config = dict(
    n_head=1,
    n_kv_head=1,
    activation='swiglu',
    norm='layernorm',
    qk_norm=False,
    parallel_block=False,
    init='orth',
    init_std_up=0.0471,
    lr=0.00278,
    beta2=0.95,
    weight_decay=0.13,
    warmup_steps=543,
    decay_fraction=0.843,
    final_lr_fraction=0.0,
)
Each number is 128 + 32 x the weight over its row's rms, rounded and kept within 0 to 255. Layers, rows and columns count from 0. The size above them is the row's rms in percent of the matrix's.

# layer 6 MLP up, 192x64, rms 0.0841, rows 109-157, columns 0-63
size [ 97 120 101 100 103  83  99  93  92  97  98  99  96 108 105 118  99 111  91 102  80  86  97  90 111  94 101 104  99  97 106  99 105 113 101  98  99  87  98 101  97  95  88 103 100  99  97 103  99]
[[ 56 138 129  96 126 146 124 122  89 149 120 134  95  57 207 145 110 168  83 129  84 148 100  94 176 168  85 145 136 180 154  93 143 154 102 124  86 116 107 120 158  71 142 172 112 105 140 132  90 140 135 183  76 139 191 165 133 149 131 132 117 136 147 138]
 [122 174 133 132 140 143 162 110 164  87 125  67 134 112 114 119 101 106 110  71  96 153 166 207 121 156 169 127 132  67  91 129 116 167 148  65 130 135 134 172 157 153 164 189 148 117 143 100  97 148 125 153  77 165 110 117 194  89  99 140 105 122  83 151]
 [121 172  98 127 119  71 136 165 101 106 134 101  90  73  94 130 114 129 131 128 118  86 126 176 134 157 138  98  88 140  81 135 180 100 116  97 192 139 191 150 108 120  97 116 151 107 224 167 118 147  89 131 167 145 108 142 155 154 139 171 141 143  63  95]
 [159 141 149 132  78 149 103 132 151  90 139 142 170 111 144 165  82 170 127 110  75 101 105 101 115 201 137  51 158 116 215  83  82 149 116 124 122 165  79 102 121 125 129 124  91 131 129 149 131 105 146 155 160 141 128 169 159  71 117 121 193 153 140 107]
 [130  73  83 128 134 166 120 126 145 160  78 111 112 125 111 136 158  90 146 112 115 124 104 149 181 139 116  78 136 144 104 140 146 106  74 156 147 142 138 125 205  90  65 172 161 118 125 168 145 126 116  94 112 153  38 105  55 149 131 125 177 167 138  90]
 [130  98 165 126 111  91  92 152 148  87 162 145  90  79 125 143 114 126 186 187  73 114 133 149 155 140 124 183 147 123 113 152 114  86  95 177 170  88 122  93  71 161 178 165  93  82 153 123  81 115 113 146  90 140 172 141 107 128 148 124 171 189 156 122]
 [ 88 117 148  94 135 172 195 144 134 107 101 127 127 115 106 126 158 129 119 123 123 110 162 100 178 104 103 178 148 165 156 159 115 121 129 164 113 144 141  48 109 136 180 148  95 184 144 119 101  95  63  85 171  81  96 201 122  92 133 118 107 134 177  89]
 [185 123 173 146 158  76  98 108 149 152  95 153 131 102 132 127 135 126  73 102 171 141 121 170  89 128  81 128 116 155 137 101 129 124 158  64 100 105 208 151 127  89 138 109 111 151 126 120 100 116 160 135 141 131  18 126 140 151 115 119  76 158 122 188]
 [119 133 132 122 157 117  42 208 117  67 104  84 155 130 148 113 163 150 128 146 158 102 118 113 129 114 149  72 112 149 177  91 189 107 131 145 114 145 127 144  94 177  62 146 149 126 193 142 125  78 150 159 155 167 113 131 119  83 116 155 117 144  99  84]
 [137  87 103 112 128 112 155 114  94 134 135 140 120 102  94 118 186 130 110 198 103 166 118 129 125 182 160 137 154 120 138 108 156 119  83 165  89 128 141  96 159 117 114 138 122 147 114  99 122 133 107 254 188 104  67 106  90 129 147 156 106 174 137  77]
 [107 113  98  81 121 176 141 117 145 142 148 119 150 116  83 167 154  69 188 147  81 127 176 137 177 118  76 169 133 170 104 149 158 126 150 155  82  81 170 145  83 125 179 176 150 136 133 119 128  94  97 113 141 149  72  83 129 112  89 106 155 165 164 164]
 [216 141  82 103 126 184 117 106 188 144 165  58 123 124  95 121 124 105  54 112 101 155 128  80  86  91 119 137  70 141 102 161 133 128  95 143 173 109 116 105 162 100 102  96 177 160 153 143 156 132 122 150 147 130 123 160 122 166 115 137 165 141 131 182]
 [121 193 139 129 114 122 141 121 177  84 157 136 129 142 133 169 123 146 131 128 114 144 215  78  91 130 126 133 127 167 140 119 152  69 107 184 161 141 133  71  95 147 150  87  96  96 131 155  92  85  82 158 105 154 121 120  88  30 147  96 123 150 138 118]
 [141 122 130 132 137  53 234 150 114 100  94  92 105 111 164  48 155  83 116 160 123 128 117 150 133 147  82 148 115 115 149 143  82 123 180 119 117 108 123 207 117 134 171 128 147 188 110  99 101  97 132 116 162 148 121 124 161 145 111 179 134 109 146 118]
 [128 115 132 110 134 142  89 151 146  96 202 148 107  50 145 126 134 179 136  93 109 133 141  92  99 116 147  81  80 175  99 126 132 130 156 149 154  77 119 119  60 141 141 127 106 162  98 114 109 139  88 140 219 131 119  88 106 164 154 137 138 175 151 192]
 [212 107  97 115 154  91 152 136 105 150 168 145 114 125  85 149 168 147 116 128 163 141  85 113 113 141 199 138 140 144 110  78 105 119 119 133 128 171  98 106 136 162  59 151 174 148 144 113  55 135 165 115 157  92  81 100 188 102 172 152 122 110  85 131]
 [138 113 142 122 115 118 174  80 101  90  70 135 139 115 193 121 121  85 168 148 112 146 116 149 150 157  52 136 136 129 141 140  74  99 110 170  99 108 157 138  86 114 140 142 139 103 136 179 146  79 130  83 126 133 164 125 210 103 134 133 176 134 185  58]
 [103 209 139 140 145 119 160 127  74 133 140 129 120 138 165 103 166  56 122 120 115 143 128 144  94 119  72  98 184  76 123 193  63 123 118 140  89  95 145  94  87 185 159 133 111 104 125 148 160 155 181 144 121 146 130 135 153 133 152  90 147  72 102 160]
 [141 188  54 141 188 160 141 154  95 113 109 147 142 139 170 156 146 121 108 180 109 134  95 138 120 187 108 174  99 175 104 108 167 101 152 167 161  92  87  87 127 126 112 110  87 196 147  72  86 115 141  89 124  89  80 152 125 103 130 110 149 116 115 114]
 [139 128 197 141 116 106 132 127  99 158 194 195 135 134 137 145 143 180 183  88 110 131 108  95 126 151 137 163 146  79 168  99 121 149 147 138  94  68  46  80  89  94  93 144  89 151 168 120 139 182 104  79 139 141 131 140  90 150 121 126 127 123 104  99]
 [157 102 150  95  93 125 162  84 146 165 163 173  87 118  91 175 107 102  67 140 130 184 157  83 198  38 139 137 128 121 128 120 121 160 125  85 111 106  88 144 146 122 169 116 116  71 111 114 131 130 158 111 133 126 160 171 135 123  90  72 175 134 129 159]
 [177 136 113  91 148 188  86 127 137 108  83  91  83 100 135 152 133 108 156  93 123 148  82 132 129  95 161  65 130 109 135 117 120 123 144 126 188 125 171 170 155 151 169 187  95 105 197  90 154 152 131  86 147 162 129 172 103 121  86  82 183 133 127 158]
 [ 88  71 134 121 152 129 128 119 112 103 150 117 109 147 131 181 118 107  64  89  84 148 145 238 165 141 157 122 122 180 115 143 105 121 105 165 159  53 105 109 106 111  90 111 111 151 114 121 142 105 138 179 134 130 151 136 132 139  66  91 165 147 109 186]
 [137 106 139 167 142 143 150 136  58  98 127  92 140 139  96 145  81 105 158 199 184 123 153 160 150  85  83  75 113 160 179 154 125 160 146 107 149  73 143  90 120 133 167 106 146 151  87  68 122 148 123 122 126 107  94  76 106 128 162 160 154  71 172 136]
 [173 130 139 128  44 129 138  68 149 122 140 178 171 131  85 104 102 112 153 125 147 107 187 105  62 151 194 135 156 177 149 134 156  84 143 119  86  88  91 149 105 168 174 126 184 125  80 151 147 146  74 124 106 135  92 129 130 120 129 130 171 123 126 123]
 [149 123 112  86 128 200 161  98 143 145 157 118 129  64 110 148 199 127 141 110 132 136 148  56 130  58 139 136 189  79 159 106 170 104 112 136 120 152 104 133 143 153 136 120 133 182 179 155  81 180 123 116 176 127  88  84 134 108 134  93 125  90 120 105]
 [129  98 144 155 108 163 147 164 118 152 193 130 127 156  93 152 131 124 174  86 125 127 141  64 172 153 121 141  56 148 105  72 105  83 144 124 163 164  19 141 142 106 137  81 133 170  92 132 134 118 143 147 108 115 145 146 126 158 107  95 113 150  91 180]
 [134  82  70 165 161 127 103  88  97 112 180 107  75 164 125  97 147 152 138  97 177 154 144 131  50 149 137 167 192 116 107 156 110 108 133  98 176 160 131 170 135 161 152 137 141  45 126 130 125 114 111 133 110  97 143 109 143 182 127 127 163 154 114  67]
 [ 56 148 166 176 130 102 140 143 115 122  95 117 126 156 146 175 122 141 110  94 100 114  84 139 204 104 106 166 120 182 107 109 130 128 101 133 106 132 143 142 167 123 116 137  90  80 165 158 133 183 164  80  94 116 134 159  88 146 159 163 173  40 105 158]
 [ 84  79 115 144 178 154  94 133 189 159 128 105  91 145  90 145 127 121 110 132 133 135 129 106  60  49 122 139 173 118 164 104 167  84 122 158 111 155 114 187 161 101 168 170 130 104  99 140 122 139 163  61 128 104 125 111 104 111 144 114 202 164 138  94]
 [115 125 135 129 170 129 119 134 121 126 206 145 149  79 152 150 109 161 146 165  91 172  90  74 162 158 124 127 136 161 101 118 149 104 125 144  56  68 108  92 196  82  85 132  92  75 121 128 154 154 106 108 118 154 130 133 117 146 144  81  99  84 180  81]
 [185 174 120 150  99 125 126 124 174 107 156 133  89  92 149 149 102 143 120 104  44 148 160  86 142 132 168 126 149 139 104  96  92  71 151 104 189 107  85 153 101 103 125 118 134 149 139 128 206 107 144 169  88 147 147 145 106 125 131  83 114 216 129 120]
 [103  94 157 124 163  30 133 117 139 103  83  73 105 143 185 163 116 159 130 128 127 125 210 138 158 115 148  78 129 136 131 138 125 118 165 165 123 170 135 149 107  98 137 123 103 148 174 150  96 108 161 186 131 118 170 149 130  46 159 127  99 170 117 124]
 [171 118 149  90  58 145 134 139 125 140 221 107 171 176 135 158 106 141 130 132 120 154 141  68 108 109 152 139 101 171 108 134 198 168 110 178 140 136  95 126 165 120  86 152  95  81 120  44 138 140 122 152  86 107  99 155 102 148 117 113 103 113 104 119]
 [116 124 109  99 162 150 126 105 102 115  89 141  91 141 207 110  96 165 169 121  68 129 167 116 111 131 116 152  32 191 144 156 113 129 109 117 100 114 173 147 109  95 162 146 135 159 106 146 104 173 107 120  94  99 160 133  91 100 146  83 105 123 191 180]
 [126 126 119  83 192 105 134 200 156 154 146 150 132 165 131 146 106  81 105 141 107 140  88 132 143 110 183 121  54 120  84 108 128 118 165 160 128 136 131 102  72  91 133 136 114 134 122  76 219 131 169 113 102 163 117 108 145 144 183 112  86  99 108 172]
 [132 120 108 146 157  87 118  86 124 106 153 164 100 126 121 150 165 121  82 140  93 194  84 150  27 116 152 162 108 135  83  64 109 134  97 139 149  93 137 112  93 103  99 134 129 127 164 108 139 132 111 156 151 142 132 143  84  63 211 181 141 120 125 112]
 [182 144  91 159 142 123 121 103 157 185 131 165 161 174 146 108 142 135  96 130  93 125 175 150 102  94 142 124 192 141 106 139 147 119 142  94 142 132  25 147 107 159 163  94 121 101 125  89  84 119 137 149  90  68 130 148 122 116  98  58 166 154 151  84]
 [132  52 107 104  70 155 148  94 134 103 128 143 124 135  92 155 129  85 153 161  88 107 155 139 128 119 181 207 176 106 165  95 127  74 117 150 140 115 131 146 106 114 134 171 176 194 122 126 117 104  83 157 175 118 111  86 190 107 153 157 105 171 134 131]
 [156 126 216 142 186 138  98 121  60 132  79 148 121 102 116 142 103  79  94 126 156  77 124 123  95 179 118 155 124 115  97 143  99  99 130 145  51 114 107 130 118 148 101 163 149 120 150  85 125 148 121 139 162 168  87 138 171 183 126 144  83  93 166  89]
 [117  86 104 108  75 196 120  83 113 161  45 115 114  75 115 109 166 145 161 139  65 180 132 127 142 139 100 190 122 179 141 122 153 168 129  94 147 124 126  79 105 161 150 109 179 125 113 133 149 165 139 117  95 102  76 152 168  89 155 101 133 147 131 139]
 [116 149 123  72 177 128  73 129 144  99 146 123 106 135 123  82 132 149  88 167 108 107 162 108 127 113 156 172  78  52 130 105 188 108  91 172 158 114  78  73 109  88 160 140 162 119 173 155 132 140  96 103 113 154 144 156 140 122  87 142 191 153 184 126]
 [ 86 126 177 120 128 147  53 162 108 100 146 156 110 145 143 108 143 116  91 147  56 132 126 179 150  85  83 163  88 135 120 167 103 120 147 146  80 144 138 100 117 117 155 151 130 168  97 144 137  93 140 174  96 169 229 133  88 136  95  94 146 106 151 158]
 [126 166 119  79 162 155  73 121 123 139 183 148 177 199 132 162 136 139 214  77 144 168 129  76  84 102 141 147 107  96 114 116 151  94 160 119 152 108  96 109 125 131 139 145 117  97 120 132  61 120  95  91 163 131 189  98 101 120 129 162 147 175 123 153]
 [128 133  60 125  96 176  94 102 126 115  99 132 189 167  99 108  44 138 151 160 161 122  69 167 128 122 141 119  98 105 182 179 103 159  67 136 142 125 156  88 179 124 100 125 108  62 155 104 130 112 126 131 123 103 161 147 157 144  96 108 172 123 109 166]
 [120 119 111 127  80 137  97  93  79 153 127 106  71 135 158 143  78  88 113 132 150 122 178 139 114 125 121 165 168 165 217 126 172 123 108 201 162 133 182 131 148 146  91  99 111 118 175 124 116  94  79 123 136 113  90 157 133 117  88  92 155 164  95 179]
 [180 152  96 121  97 143  90 176  94  85 104 121 117 147  96 133 143 138 114 136 126 170  30 156 100 107 131  79 136  75 173  98  86 131 122 154 118  62 125 164 128 130 150 170 159 142 165 156 192 146  81 139  82 135 127  91 153 176 124 125 105 153 156 121]
 [115 179 173 151 112 141 143 109 131 110  93 136 108 199 104 110 131 132 164 128 177  67  77 158 105 101 155 155 130 143 162 151 124  91 169 136 129 115 149 167  65  78 136 128 145 173 181  94 138 165 128  47  55  78 111 131 104 146 129 125 125 149 129 135]
 [ 97 116 106 197 159 138  96 134 115  96  96 137 118 193 173  93 188 153 107 127 108 154 130 124 137 144 110  63  94 157 134 128  85 118 175 153 124  95 162  66 134 162 146 156 116  94  85 114 115  90 151 151 200 110 176  80  86 101 124 146 173 138 142 138]]